config = dict(
    head_dim=64,
    norm='rmsnorm',
    rope_theta=10000.0,
    attn_scale=0.125,
    parallel_block=False,
    init_std_qkv=0.0333,
    init_std_o=0.0414,
    init_std_up=0.0477,
    init_std_down=0.0477,
    max_grad_norm=1.0,
    warmup_steps=200,
    schedule='wsd',
    final_lr_fraction=0.02,
    max_seq_len=1024,
    max_steps=4114,
)
Each number is 200 + 40 x the weight over its row's rms, rounded and kept within 0 to 999. Layers, rows and columns count from 0. The size before them is the row's rms in percent of the matrix's.

# layer 7 attention query, 384x256, rms 0.0333, rows 48-55,112-119,176-183,240-246,303-310,367-374, columns 0-127
109,229,119,261,160,176,186,195,152,283,162,136,210,171,238,213,246,170,210,205,223,290,201,124,191,174,294,158,214,246,217,242,207,218,206,145,202,239,194,289,220,184,163,244,168,170,186,195,235,231,219,168,160,292,201,198,237,173,265,218,258,246,224,178,139,232,260,197,172,218,307,167,203,160,168,189,85,292,193,173,247,201,279,215,219,250,251,212,238,172,275,246,203,168,200,236,174,226,280,184,226,158,187,203,170,214,204,192,227,208,241,231,191,189,273,237,198,205,263,159,229,245,211,286,213,143,209,186,189
110,180,241,222,205,186,179,224,264,255,216,195,140,170,217,237,175,258,201,185,175,262,184,255,150,268,170,225,138,239,203,197,238,235,161,275,206,198,203,248,164,169,142,153,121,194,139,195,287,163,256,209,219,232,214,180,146,237,275,173,237,131,155,155,160,264,166,233,257,221,205,167,224,133,164,193,261,175,167,216,192,168,275,227,172,249,218,273,160,221,174,252,293,191,191,202,235,201,210,171,185,197,181,158,160,186,157,117,219,130,209,212,213,175,174,131,204,203,135,134,192,183,171,287,134,251,194,224,263
098,202,208,180,217,166,246,228,217,186,154,154,151,257,290,210,182,215,210,184,220,216,156,158,99,218,201,214,223,255,208,203,170,240,138,171,227,182,194,211,241,79,199,231,209,186,121,136,243,115,212,174,197,148,228,255,177,57,168,161,187,197,186,160,189,204,173,241,105,211,158,258,175,139,254,168,165,221,205,222,232,278,260,191,217,252,213,228,233,179,151,194,144,136,246,158,201,156,209,184,264,178,225,169,122,221,170,191,175,117,171,208,205,230,191,199,139,171,201,194,133,165,205,244,225,184,181,307,169
098,232,179,169,195,164,138,193,252,123,143,269,253,276,191,185,135,190,189,206,241,214,229,267,130,228,282,198,201,249,207,178,282,289,172,231,266,220,221,169,253,190,179,158,246,212,222,131,261,132,189,274,179,294,205,206,144,154,172,181,203,193,220,211,142,217,163,188,250,158,151,247,199,232,217,134,198,255,159,165,283,203,147,220,235,212,209,166,129,189,259,191,167,247,253,168,166,194,176,220,153,207,186,181,207,195,241,262,233,143,163,194,182,230,238,215,125,164,171,284,265,146,248,212,208,242,130,166,167
099,180,177,191,231,175,181,221,211,206,238,176,140,249,159,142,139,200,141,198,125,180,181,192,217,252,180,189,228,184,214,120,134,224,203,203,158,260,205,215,183,192,151,223,131,234,132,246,157,214,175,234,182,210,202,217,192,228,267,198,238,180,172,239,164,202,285,136,219,162,197,164,242,184,257,187,177,120,212,232,225,157,148,247,217,143,60,276,197,175,233,221,170,214,162,221,177,190,206,219,171,212,168,245,189,192,299,139,252,160,88,236,210,175,95,170,205,161,213,184,198,168,248,238,227,131,245,197,184
118,190,206,200,223,134,164,173,245,189,103,168,132,142,215,239,218,132,184,183,224,173,183,176,253,219,143,261,265,197,169,156,207,221,240,181,232,208,206,176,94,172,224,154,273,199,170,199,246,167,141,148,194,163,176,211,180,234,272,197,192,176,274,197,228,194,160,186,171,193,142,229,212,243,278,186,169,136,239,188,180,236,233,145,125,187,176,180,213,171,230,241,120,206,124,265,228,180,258,188,210,233,186,176,141,197,126,217,223,253,212,174,306,145,219,165,196,198,227,141,227,172,211,213,232,226,144,135,263
108,234,241,249,232,206,239,179,226,212,152,160,166,205,204,202,187,294,193,243,228,195,272,236,133,238,248,233,149,215,178,228,174,181,180,250,177,191,218,276,200,141,185,207,136,263,133,240,212,214,192,180,268,179,165,205,236,184,278,188,160,266,206,183,158,206,145,145,200,179,167,193,183,226,252,192,196,158,267,162,223,147,287,233,168,216,137,253,204,199,204,152,215,118,186,221,165,164,218,156,168,170,146,192,268,100,244,289,231,221,193,192,227,178,137,197,232,256,156,270,193,223,120,200,205,240,181,221,206
109,269,283,144,172,171,195,144,232,173,189,223,254,238,262,173,176,254,199,269,157,290,213,252,224,185,209,200,231,217,262,156,177,166,287,233,208,163,207,182,159,234,231,212,210,230,152,157,216,182,227,265,192,217,245,168,288,162,211,181,233,217,273,153,197,209,165,217,194,100,216,229,192,216,136,205,176,145,164,164,199,192,265,223,251,221,150,197,191,156,109,253,217,259,174,168,197,150,186,204,129,244,274,154,208,240,192,230,232,235,278,212,119,276,218,225,165,204,148,183,222,194,218,197,261,144,181,209,199
097,169,167,169,220,161,205,220,210,239,176,145,132,196,255,214,198,200,208,187,192,190,185,149,248,197,151,278,220,235,238,188,261,147,234,196,234,202,182,223,225,201,212,166,238,231,181,165,200,225,170,172,187,157,189,233,183,217,219,223,216,163,219,153,240,201,237,187,235,276,166,253,240,155,168,208,200,191,212,97,264,167,240,315,137,168,118,192,203,248,286,208,224,168,152,214,180,218,253,144,193,163,198,180,192,212,200,137,163,233,107,210,189,221,204,308,155,213,244,120,246,168,186,193,210,228,137,209,186
091,208,213,124,259,206,279,186,139,233,225,226,166,219,209,198,135,212,147,180,163,163,221,175,186,79,179,154,227,208,163,232,252,227,271,220,216,137,155,185,205,275,263,161,136,199,195,190,206,190,131,181,252,158,204,243,210,234,207,305,184,190,210,202,125,275,228,174,184,222,216,207,192,176,281,148,161,157,243,180,137,184,190,180,151,163,149,208,155,222,211,188,171,166,157,229,192,230,183,169,243,216,212,194,204,184,134,122,252,190,230,102,240,200,153,171,281,187,215,172,142,200,175,198,195,173,205,209,223
100,225,154,214,263,177,212,198,239,170,256,134,218,196,225,213,178,261,212,181,205,203,152,132,130,231,210,198,158,187,235,226,134,278,210,186,155,223,114,232,208,261,149,163,155,208,182,166,158,160,226,147,213,160,123,269,155,189,164,196,262,153,206,210,174,137,197,163,209,212,243,239,208,218,162,166,219,238,195,112,176,135,219,106,187,217,211,237,235,197,231,202,211,248,177,107,240,148,206,94,272,238,183,209,178,169,238,173,265,207,219,178,178,130,163,145,155,232,180,171,216,229,177,179,196,175,175,241,188
095,215,181,141,190,233,246,193,169,183,184,261,229,221,181,161,231,155,139,188,267,151,134,278,158,196,119,227,189,139,196,220,272,235,204,304,235,242,209,218,226,148,212,202,179,194,171,196,237,237,197,203,138,269,122,152,214,220,128,143,144,238,156,154,168,176,228,187,200,182,200,250,130,213,155,200,236,160,180,246,232,289,235,196,216,219,280,140,200,156,189,200,201,182,199,161,272,219,207,181,202,229,248,235,251,207,224,217,147,238,200,205,271,238,252,212,200,204,178,248,243,145,142,167,237,175,216,160,224
107,175,258,175,268,215,159,231,125,201,161,187,237,248,207,271,189,229,197,163,221,141,224,141,208,292,208,204,171,220,139,236,216,223,219,206,227,143,163,156,215,230,156,229,136,172,171,245,208,187,210,250,118,212,221,255,227,198,208,282,207,211,191,238,147,247,182,208,201,221,206,176,207,277,200,229,198,172,120,181,202,252,215,240,148,190,202,138,113,128,153,195,172,233,161,154,234,186,210,174,152,208,227,233,254,186,235,198,240,255,179,203,273,164,191,229,203,210,175,267,238,148,252,224,208,284,286,192,196
092,177,207,184,174,225,239,202,206,203,256,253,183,169,160,268,261,253,159,165,205,198,230,221,216,170,229,230,160,210,202,131,241,268,237,170,216,221,227,190,179,223,190,165,155,293,234,161,134,204,254,211,151,148,230,205,284,204,163,214,155,145,181,257,221,178,157,139,270,203,97,185,223,202,266,201,210,168,191,182,165,172,161,169,175,201,231,179,204,240,272,181,190,147,234,219,157,237,291,208,210,191,182,188,222,271,207,245,118,158,185,206,206,231,105,141,229,134,248,262,188,202,279,128,208,204,233,240,183
091,126,174,187,185,217,182,191,171,212,153,184,232,220,185,230,257,258,202,208,192,193,199,262,129,218,235,164,188,161,192,165,242,216,161,156,189,182,174,183,234,180,167,209,187,226,204,119,242,207,260,230,185,187,172,211,219,214,224,169,280,173,139,198,81,215,153,136,145,205,201,181,210,214,191,205,193,169,184,146,193,221,168,199,180,201,165,196,154,199,190,222,140,172,261,205,182,184,194,231,232,142,190,311,203,160,221,228,139,238,156,272,183,261,238,267,117,232,197,264,197,238,215,251,210,223,115,250,206
095,232,186,237,129,217,177,122,209,250,218,239,198,216,215,236,109,184,187,213,163,212,230,189,197,145,236,155,252,194,284,180,206,283,245,116,219,173,221,175,183,158,186,168,261,109,188,140,187,219,215,210,224,199,238,269,234,276,163,141,159,237,261,260,205,265,229,247,182,195,280,98,215,198,232,125,238,112,149,142,188,277,262,204,202,158,263,269,229,229,236,221,251,200,184,154,221,203,105,145,218,230,162,165,241,248,211,230,194,165,246,182,181,217,211,234,156,254,229,201,178,203,181,232,227,160,190,249,232
083,188,177,246,251,262,185,230,151,241,191,163,224,187,253,172,285,125,218,258,238,253,187,262,178,203,213,152,231,187,188,230,164,193,183,235,261,201,224,266,198,255,187,195,231,172,211,193,210,281,211,149,202,158,231,259,204,192,210,151,296,218,192,199,218,240,179,195,166,178,237,129,149,155,180,129,169,159,252,249,156,186,210,265,254,183,227,199,189,251,199,247,228,136,207,150,190,152,184,236,211,154,185,164,198,175,150,199,190,230,244,191,195,210,246,263,223,130,192,197,239,206,256,184,206,112,164,127,231
081,185,270,265,168,177,243,135,276,220,169,209,159,176,227,232,243,276,172,205,175,172,173,203,207,177,213,249,174,198,201,207,203,169,160,262,266,204,267,200,212,167,189,244,134,268,252,183,185,209,251,186,214,197,213,101,154,196,261,158,121,186,226,227,169,251,220,173,231,237,193,109,215,130,213,249,214,188,189,179,181,259,168,175,174,234,125,235,197,184,252,206,216,161,236,209,352,199,169,166,171,317,222,219,232,153,200,196,157,200,235,117,189,186,237,214,234,256,184,172,133,175,190,287,163,243,250,168,224
082,174,293,197,180,305,187,226,217,237,204,134,126,223,269,154,212,171,238,203,224,203,192,152,120,224,169,244,168,192,227,167,219,196,215,270,144,215,180,204,186,125,199,257,226,214,166,263,250,253,208,155,235,212,236,195,234,166,204,113,224,164,191,183,199,300,208,174,218,153,245,172,176,178,205,244,189,211,272,218,196,204,220,210,162,243,251,180,220,242,108,236,182,224,182,171,128,192,206,211,244,189,157,171,172,236,246,150,245,128,120,244,247,218,206,203,246,157,266,217,246,192,173,142,236,201,240,219,251
081,193,176,199,157,141,163,193,275,185,207,233,228,180,232,180,168,245,221,200,261,200,229,138,186,219,150,136,207,242,62,197,181,247,181,282,247,155,211,103,213,158,182,210,193,205,189,135,238,166,208,225,112,211,239,168,191,212,243,214,228,187,296,241,200,269,186,205,145,173,135,178,130,223,253,134,218,176,194,181,259,216,171,168,195,228,193,144,142,113,177,209,170,218,192,216,154,228,140,238,210,180,245,149,202,181,205,220,165,236,200,226,179,258,190,202,136,236,203,214,218,203,330,165,200,173,219,159,203
082,268,206,125,212,229,168,175,196,155,215,167,172,233,228,160,155,191,205,229,215,193,206,196,141,164,244,207,202,226,180,234,183,303,170,178,172,187,170,217,178,185,280,216,166,195,181,244,246,226,201,186,199,171,93,208,227,219,222,233,290,229,169,166,206,282,129,228,161,194,174,245,192,242,198,210,194,156,246,243,218,178,157,205,222,211,221,199,190,174,210,175,216,156,231,217,127,185,160,147,173,239,176,121,171,161,270,212,211,313,154,203,231,228,274,242,187,180,208,186,172,214,182,253,192,167,190,212,207
083,131,202,179,152,161,166,227,179,135,146,196,206,145,215,172,225,189,263,212,214,220,222,195,226,203,233,248,194,188,173,161,209,200,217,205,249,210,248,191,139,150,239,139,277,214,256,160,187,186,208,123,170,198,153,269,175,242,237,231,180,205,249,280,188,185,219,167,242,187,209,139,183,206,218,203,127,268,197,226,208,125,168,241,263,160,184,267,249,195,190,257,193,219,133,223,182,231,165,248,216,222,187,230,156,169,231,157,232,170,200,111,213,135,264,161,195,233,170,151,313,246,195,122,212,263,96,186,267
081,180,184,236,181,253,202,170,148,199,210,162,188,208,149,206,240,212,223,199,212,195,199,259,197,153,238,228,190,250,140,216,166,204,173,157,203,200,262,237,160,146,159,192,131,225,252,223,216,255,264,140,209,223,152,169,187,238,201,102,227,157,176,238,178,220,173,250,207,147,285,132,233,178,252,146,249,151,197,203,189,149,225,199,211,188,222,213,181,268,155,147,135,119,217,191,190,217,219,261,180,222,161,214,171,161,183,148,209,191,158,263,174,208,265,219,150,164,150,201,151,265,123,260,202,160,148,216,165
079,229,215,91,255,174,215,246,267,208,259,213,236,175,222,145,231,222,187,256,176,214,185,229,224,178,229,257,182,196,230,234,206,179,214,170,175,177,107,156,147,207,178,183,192,274,173,148,215,221,212,150,267,167,125,124,203,187,215,180,139,181,193,271,206,193,221,165,219,136,239,299,131,179,261,200,139,167,176,177,189,129,169,206,164,234,172,210,136,261,236,297,244,160,152,168,247,119,196,161,227,229,261,198,210,226,213,199,194,143,215,170,200,281,229,129,167,245,186,158,143,214,177,200,267,197,166,198,194
137,221,200,220,209,134,155,157,161,248,209,119,194,239,227,194,217,220,124,226,222,252,206,125,213,182,249,143,187,243,145,216,210,167,239,158,202,243,209,265,219,194,176,242,139,119,171,215,200,223,187,205,184,276,160,196,291,184,184,173,261,249,224,229,160,281,257,233,208,253,281,115,266,162,178,181,128,292,199,194,270,124,299,230,233,183,210,185,206,167,282,199,209,165,229,234,198,212,231,180,272,161,170,209,167,237,236,278,262,221,213,231,208,205,304,246,285,213,190,147,180,236,244,239,197,143,232,170,221
134,178,196,172,175,236,183,185,222,255,266,220,200,223,190,221,162,229,161,166,157,259,219,214,124,205,150,223,209,184,230,247,217,263,178,248,145,185,226,233,260,206,139,168,144,140,139,168,295,124,214,195,205,251,195,138,162,216,271,237,264,217,132,209,189,252,176,188,248,220,210,150,167,162,172,163,240,164,141,193,188,186,305,209,192,293,244,255,209,195,153,275,338,179,202,157,269,207,221,193,192,174,153,192,196,175,180,143,217,131,165,172,150,290,177,139,237,210,145,163,160,209,220,209,109,245,220,177,285
129,239,241,248,211,213,254,213,121,211,222,174,124,276,235,223,183,193,193,176,188,181,185,182,130,167,190,247,205,303,202,252,283,237,216,186,239,185,246,218,203,115,173,239,159,198,114,98,201,97,205,187,208,197,266,256,207,143,178,166,197,244,285,213,184,238,145,182,159,230,164,243,159,121,250,186,197,206,254,233,177,216,187,182,207,229,157,237,215,184,147,189,208,127,236,169,220,145,171,201,211,197,136,182,124,233,179,169,162,197,241,202,165,260,213,229,189,235,169,174,183,182,209,230,245,153,218,227,152
122,222,196,188,234,210,105,245,191,158,150,201,263,229,168,126,156,155,141,188,233,162,224,294,176,162,286,183,180,261,207,171,231,201,186,274,278,221,238,163,185,130,191,108,244,169,237,186,261,194,213,220,159,229,155,171,194,181,193,187,206,205,156,246,167,256,184,221,245,210,145,178,170,228,212,109,228,259,184,200,278,263,158,167,225,184,214,171,154,171,228,145,212,225,215,215,160,223,181,136,142,189,174,260,222,199,200,261,242,234,152,164,157,229,269,261,126,127,163,206,229,125,230,253,212,219,157,221,240
129,141,220,224,188,178,166,165,264,251,248,208,103,223,159,181,166,171,146,212,245,177,167,190,216,242,160,153,181,189,208,186,176,222,202,189,151,247,224,140,146,213,217,198,182,182,112,257,245,204,254,232,197,238,215,241,254,245,238,121,306,170,230,205,277,198,266,162,227,182,176,204,238,191,235,195,191,179,129,187,238,186,181,250,202,210,69,275,194,205,207,192,174,206,151,185,164,214,216,231,198,231,212,237,154,184,291,180,231,204,194,229,291,250,148,199,199,177,225,189,195,162,183,206,255,184,287,189,156
121,182,167,168,199,139,143,196,260,178,138,222,140,186,164,180,190,136,160,227,287,176,216,192,226,183,156,188,216,161,200,171,195,216,222,155,279,189,255,211,157,155,240,133,229,230,251,182,201,177,233,186,181,203,137,235,244,242,263,153,208,158,267,239,254,235,191,161,173,262,149,239,238,276,264,200,196,140,190,175,240,192,208,159,163,126,172,139,233,152,255,269,139,202,135,220,220,247,190,194,230,245,176,211,185,268,170,208,183,276,210,195,293,173,240,98,188,174,202,189,246,192,250,235,185,178,191,211,270
128,260,259,173,174,217,178,245,249,189,178,164,179,206,193,187,231,229,215,157,211,212,265,248,56,223,218,216,130,211,185,195,200,230,183,224,207,212,179,190,132,199,205,228,165,221,182,256,175,255,236,146,251,197,125,178,233,136,283,183,154,273,239,202,187,168,206,157,197,204,184,167,121,246,200,153,201,168,256,171,215,186,243,194,209,228,185,220,171,206,210,109,225,182,181,171,141,165,154,167,232,247,119,195,247,123,188,267,251,246,198,207,191,203,199,191,173,209,207,184,191,229,156,246,200,187,211,203,236
099,156,172,191,290,188,195,217,178,227,211,234,174,224,174,123,175,172,110,229,279,184,177,234,215,268,191,163,151,79,228,188,163,214,176,284,182,236,220,239,251,206,239,183,163,214,181,122,148,147,171,176,246,216,183,201,217,209,207,148,159,230,201,189,181,200,150,254,250,219,311,231,228,257,185,220,204,205,204,290,171,197,223,190,197,245,216,203,203,202,169,243,208,140,183,157,217,158,188,187,197,226,184,195,259,224,229,220,226,204,185,152,181,193,138,173,285,192,183,195,186,222,195,246,223,241,271,149,213
101,206,236,144,212,266,179,211,208,224,150,143,224,180,203,227,201,201,188,307,196,228,282,179,191,175,143,209,248,255,183,186,170,206,213,177,153,165,251,231,200,210,131,170,226,218,197,248,215,96,227,192,165,215,252,100,193,249,173,189,258,286,232,247,223,254,175,171,233,212,253,218,230,199,211,228,191,160,269,223,190,114,232,186,249,216,252,254,207,121,221,234,197,204,178,249,253,188,179,235,228,177,181,207,140,168,171,278,101,245,191,163,165,206,177,240,145,288,197,234,199,246,199,188,147,176,152,238,171
111,171,171,215,208,197,193,231,203,232,231,240,255,274,188,218,213,178,160,204,75,210,257,258,200,194,198,212,198,168,172,231,192,182,274,133,98,217,175,169,194,166,229,217,106,226,164,204,269,250,216,150,260,260,204,102,273,142,242,158,184,209,175,251,231,211,243,201,220,165,196,187,213,165,269,113,218,207,152,251,241,229,243,266,194,264,261,219,230,239,198,181,312,185,236,155,139,216,181,149,187,155,212,208,198,180,251,164,227,151,124,223,212,200,197,227,199,204,167,249,230,171,167,191,287,270,174,263,240
087,192,272,197,194,159,224,194,252,248,172,159,192,243,215,262,225,232,238,163,196,146,150,203,200,196,175,202,202,305,190,205,265,252,251,160,153,232,197,262,190,84,220,176,225,244,206,205,201,166,181,225,174,233,245,147,270,235,168,311,162,224,166,194,225,224,241,184,176,152,249,221,213,154,233,140,194,236,232,127,206,238,116,233,209,180,179,200,260,122,212,179,233,229,183,171,155,188,233,151,196,193,212,209,109,185,261,155,158,218,184,244,203,189,215,150,180,207,189,183,222,221,186,205,214,195,149,234,199
093,253,204,185,206,215,173,296,248,190,158,199,277,208,268,184,144,261,209,200,217,196,241,135,200,266,243,220,158,250,157,184,255,164,236,225,241,183,249,154,177,175,153,177,295,209,256,216,191,200,209,267,232,215,215,223,168,203,175,188,122,229,203,266,123,280,159,284,191,200,169,168,157,262,222,175,178,182,230,163,216,187,127,178,178,159,222,283,247,207,116,297,177,193,200,212,124,259,129,151,210,208,180,135,176,221,225,293,168,160,205,197,194,198,223,182,168,267,202,229,310,151,235,153,203,175,162,183,232
090,293,234,142,244,186,209,261,217,176,188,204,131,156,149,200,203,146,134,157,184,198,178,192,233,183,172,163,180,160,225,191,172,228,221,260,237,191,227,242,208,240,265,223,199,275,155,228,212,147,212,258,153,228,260,215,197,210,234,191,210,181,199,254,169,224,265,237,194,174,178,155,214,241,227,199,190,204,162,257,222,168,213,200,149,252,213,196,245,137,246,276,280,162,170,195,264,198,241,245,144,158,197,193,213,161,228,257,268,281,259,163,226,273,203,243,253,196,168,206,195,232,145,227,157,155,224,300,178
097,162,249,150,113,119,243,179,261,240,186,174,204,185,195,207,188,182,215,171,235,273,138,185,217,287,238,161,218,148,231,194,205,166,149,145,234,173,168,189,177,185,262,202,243,223,204,182,207,155,234,108,210,119,187,234,205,172,229,192,170,268,210,117,239,196,198,233,255,252,227,187,219,143,195,214,191,203,190,230,199,163,212,121,263,193,144,245,269,258,211,327,243,240,173,180,266,195,214,296,205,228,243,246,278,305,142,248,208,155,217,162,142,206,189,166,141,163,190,163,230,215,186,199,238,136,238,186,256
093,252,155,215,246,186,106,146,191,280,191,222,269,219,231,210,227,204,191,208,197,269,177,232,197,201,266,167,267,157,243,188,253,135,163,242,186,234,174,190,199,196,244,199,145,153,225,221,236,232,195,164,242,211,154,189,232,207,174,109,180,266,217,172,143,177,189,220,192,298,299,202,85,199,223,134,222,146,276,190,207,209,193,178,243,188,160,156,201,160,209,172,263,205,294,240,191,178,181,251,185,144,144,185,200,234,204,240,228,150,207,177,130,216,177,162,194,190,173,192,214,250,185,160,252,195,187,209,168
089,249,172,217,172,303,226,289,182,141,249,148,277,210,210,182,173,232,220,164,266,277,158,186,134,224,150,161,224,218,175,244,208,269,280,127,219,217,208,237,153,176,248,227,205,215,212,182,196,247,175,196,223,240,207,239,137,181,254,105,143,241,154,196,204,238,119,221,208,189,192,219,182,168,221,141,274,216,212,146,220,195,166,146,222,158,179,239,134,246,186,178,166,245,265,181,186,199,173,235,146,126,205,184,217,227,194,226,156,164,111,231,210,133,227,229,131,119,229,192,174,239,196,249,177,135,169,271,126
092,164,207,260,202,214,146,157,215,171,253,177,184,197,190,211,177,223,152,293,163,193,173,205,252,182,143,197,167,231,274,199,132,231,242,137,152,272,227,218,172,236,219,229,261,172,164,249,191,127,190,212,203,220,286,170,187,214,238,180,145,188,259,239,113,185,186,275,269,164,252,142,207,181,183,198,160,190,233,230,214,233,212,177,195,144,216,188,183,184,267,227,157,195,195,176,181,192,249,140,177,114,179,164,157,134,212,220,255,261,246,158,198,263,203,127,122,171,243,233,225,224,204,282,214,159,235,183,255
093,219,180,161,162,144,160,228,235,213,181,218,291,196,237,204,214,235,220,163,221,157,199,184,173,154,153,278,226,239,160,197,307,214,214,237,274,186,149,213,170,173,238,209,145,107,193,187,217,179,221,238,212,171,167,119,160,211,117,167,298,236,205,213,198,219,114,168,151,184,261,250,173,203,136,197,289,220,164,159,238,259,166,192,184,107,179,173,193,241,243,135,226,215,195,238,184,202,135,247,189,169,222,199,245,217,185,217,207,268,237,156,222,137,212,190,214,143,200,171,196,179,243,306,166,178,250,170,224
100,191,248,234,213,191,191,137,216,191,248,236,226,207,140,240,218,205,219,167,170,149,171,182,179,275,246,271,156,163,294,213,184,209,188,233,80,207,212,212,244,184,262,212,130,266,165,138,201,199,188,170,217,119,176,185,221,183,187,201,145,234,169,132,216,152,214,133,223,232,127,217,198,216,207,202,231,217,218,205,107,222,181,258,162,191,263,159,213,249,186,186,169,155,191,226,222,220,197,260,205,232,226,285,141,251,160,227,129,196,155,178,224,201,185,175,178,266,164,117,162,196,156,202,184,233,253,184,195
110,152,174,187,172,221,169,195,220,147,131,213,222,259,218,168,158,166,161,222,292,198,119,191,143,230,226,161,230,205,244,179,243,130,285,207,224,241,204,154,164,174,185,161,260,258,217,139,251,184,243,250,141,153,202,204,226,185,203,256,134,197,222,270,153,151,130,258,144,143,194,231,205,178,183,173,192,190,233,215,214,184,203,177,143,224,150,242,193,191,199,125,235,175,228,216,198,246,162,170,241,185,195,138,201,247,268,196,193,259,195,142,223,195,232,193,181,125,195,242,249,172,300,204,186,175,209,179,166
102,266,183,182,186,162,190,183,160,266,201,174,213,183,224,142,152,222,185,135,122,175,224,222,177,136,193,219,185,155,272,209,163,216,229,165,182,123,254,94,180,268,193,192,187,197,166,224,198,147,180,279,230,163,176,218,246,196,145,144,218,159,237,227,205,244,221,143,159,227,229,204,219,309,173,214,225,177,273,163,221,236,246,248,190,148,162,247,260,235,165,193,177,165,189,172,263,173,179,214,197,153,214,188,187,108,267,169,224,231,173,249,240,227,251,188,257,115,230,204,194,173,204,257,194,222,282,260,258
105,112,213,203,215,214,196,145,234,200,188,240,60,191,182,201,212,257,213,178,131,201,201,234,247,224,271,198,234,206,164,171,151,244,241,172,193,237,167,284,223,149,184,199,197,200,208,150,198,185,232,177,191,158,260,161,208,172,178,203,161,98,112,135,174,202,219,194,207,196,199,253,234,157,262,188,293,155,189,218,223,235,240,236,195,237,235,195,186,232,289,225,220,206,154,206,193,160,235,189,219,207,213,244,156,182,141,186,245,163,188,224,225,166,152,177,228,125,216,227,124,224,227,228,255,192,217,171,237
094,197,245,154,206,207,253,146,236,229,263,203,110,163,182,210,220,250,191,184,215,167,241,184,182,275,202,218,189,173,196,148,116,187,160,95,216,185,250,217,250,184,214,166,234,153,239,248,219,167,247,170,288,148,215,182,195,192,207,201,215,197,160,243,195,201,213,169,215,197,254,136,245,217,102,215,200,132,204,106,175,170,161,255,203,214,223,206,97,166,177,172,205,187,98,219,269,249,190,139,124,309,197,213,174,200,145,240,270,184,166,184,234,268,182,142,183,204,217,184,107,203,218,232,241,127,187,166,249
# layer 7 attention key, 64x256, rms 0.0334, rows 47-54, columns 0-127
114,252,243,206,181,217,139,159,211,231,264,184,156,247,216,204,219,225,153,185,184,200,156,250,247,246,212,195,128,186,187,220,128,117,191,234,257,179,244,248,229,160,186,106,187,214,224,204,237,247,238,194,160,162,247,158,188,223,162,232,229,180,244,202,152,210,142,174,237,240,203,191,206,240,227,143,211,218,140,243,129,186,191,250,242,180,177,223,205,169,98,110,184,211,214,193,164,114,284,235,197,242,178,202,215,235,202,253,191,153,151,239,137,181,208,170,152,237,245,181,169,187,216,135,254,133,258,206,216
124,172,199,205,143,156,169,141,186,235,173,216,200,165,174,166,216,235,236,221,210,224,146,126,187,162,166,218,165,241,187,165,164,272,248,242,271,243,197,220,253,194,136,168,198,217,164,142,157,177,147,146,205,247,180,198,234,218,282,222,310,248,220,223,222,200,193,252,240,198,241,101,162,140,202,221,160,290,231,248,205,109,228,150,252,226,205,231,271,189,190,210,281,148,214,189,146,195,229,237,244,167,183,188,183,207,194,217,198,146,233,266,181,264,250,202,187,222,228,222,230,194,185,210,194,165,213,233,219
123,220,200,242,221,223,236,109,166,206,207,219,246,194,197,232,188,223,187,204,200,211,180,242,123,217,180,190,217,142,173,245,184,260,155,244,176,177,177,255,171,186,189,109,221,155,116,228,185,153,210,212,193,204,238,107,137,194,234,225,209,209,173,225,218,219,104,201,244,233,268,245,230,178,154,177,226,264,189,124,199,158,180,269,195,240,243,149,150,201,141,198,265,172,201,202,193,264,204,195,262,143,246,245,163,223,208,145,176,181,166,228,205,306,225,210,186,189,249,237,147,216,196,210,133,172,174,225,174
116,200,226,216,210,221,229,174,232,172,267,224,190,208,200,242,183,241,183,266,173,236,183,196,203,193,182,221,236,201,213,219,212,222,248,200,175,168,253,248,204,177,245,199,176,196,146,148,144,129,215,188,174,206,197,253,177,153,128,169,183,225,191,157,196,216,182,150,187,139,232,291,197,229,160,203,177,200,203,169,212,237,181,200,183,125,132,252,220,214,121,178,201,125,218,201,168,164,170,202,203,177,189,196,177,227,126,150,113,102,240,157,150,204,272,188,134,196,186,274,175,276,159,257,160,176,160,259,174
115,242,153,142,204,211,162,242,207,225,217,226,169,199,132,192,152,154,202,172,242,154,200,208,208,202,173,133,228,222,93,143,207,278,191,222,255,189,157,205,164,157,211,176,197,124,226,178,256,186,190,144,262,195,186,140,272,228,216,192,155,166,180,203,158,264,214,199,210,191,169,159,98,222,173,218,168,155,158,205,252,190,255,133,155,201,215,178,182,180,190,235,132,217,236,178,188,191,249,162,206,127,194,238,200,147,183,213,161,182,211,170,218,210,229,162,203,99,99,211,256,214,178,241,247,273,171,217,200
116,190,184,197,185,197,274,263,191,171,169,241,217,220,172,204,229,159,216,141,201,196,157,135,248,194,289,214,149,226,142,193,162,247,224,181,208,211,215,99,194,150,188,177,245,168,180,270,235,192,176,250,224,198,251,263,213,184,231,202,248,158,199,213,209,136,198,139,228,152,144,210,236,190,184,135,213,235,167,174,259,147,161,239,209,304,156,263,250,176,213,188,137,187,187,177,214,189,185,174,142,163,185,271,191,152,231,242,240,210,234,233,299,201,185,177,182,232,169,291,175,197,169,192,224,165,228,258,244
123,255,169,215,209,241,214,183,273,173,209,208,87,180,139,224,145,194,171,226,187,175,260,226,254,126,195,242,229,238,207,137,186,192,234,254,246,238,132,187,174,229,195,212,171,275,203,189,248,184,172,205,94,157,235,218,163,171,149,197,230,148,225,243,241,236,244,241,197,184,161,236,167,242,212,237,235,116,228,180,122,198,221,205,143,167,125,225,297,178,230,204,180,205,217,188,204,170,197,128,159,211,202,203,123,168,230,179,273,244,213,163,249,138,163,144,185,196,237,204,264,194,140,143,181,196,237,185,202
115,268,225,105,146,163,228,154,276,223,222,249,171,163,151,248,292,189,207,210,180,203,239,242,180,281,172,135,92,189,221,198,129,251,282,183,229,200,256,281,183,228,121,217,231,248,204,209,164,229,218,195,195,202,153,190,219,220,299,177,216,236,153,236,168,226,191,186,187,117,184,196,173,214,217,168,207,193,186,238,221,230,173,220,236,171,151,238,162,258,214,173,190,184,210,175,158,190,121,174,190,210,187,228,207,200,205,236,238,214,248,219,216,211,247,165,197,174,224,162,173,196,120,196,283,172,276,183,193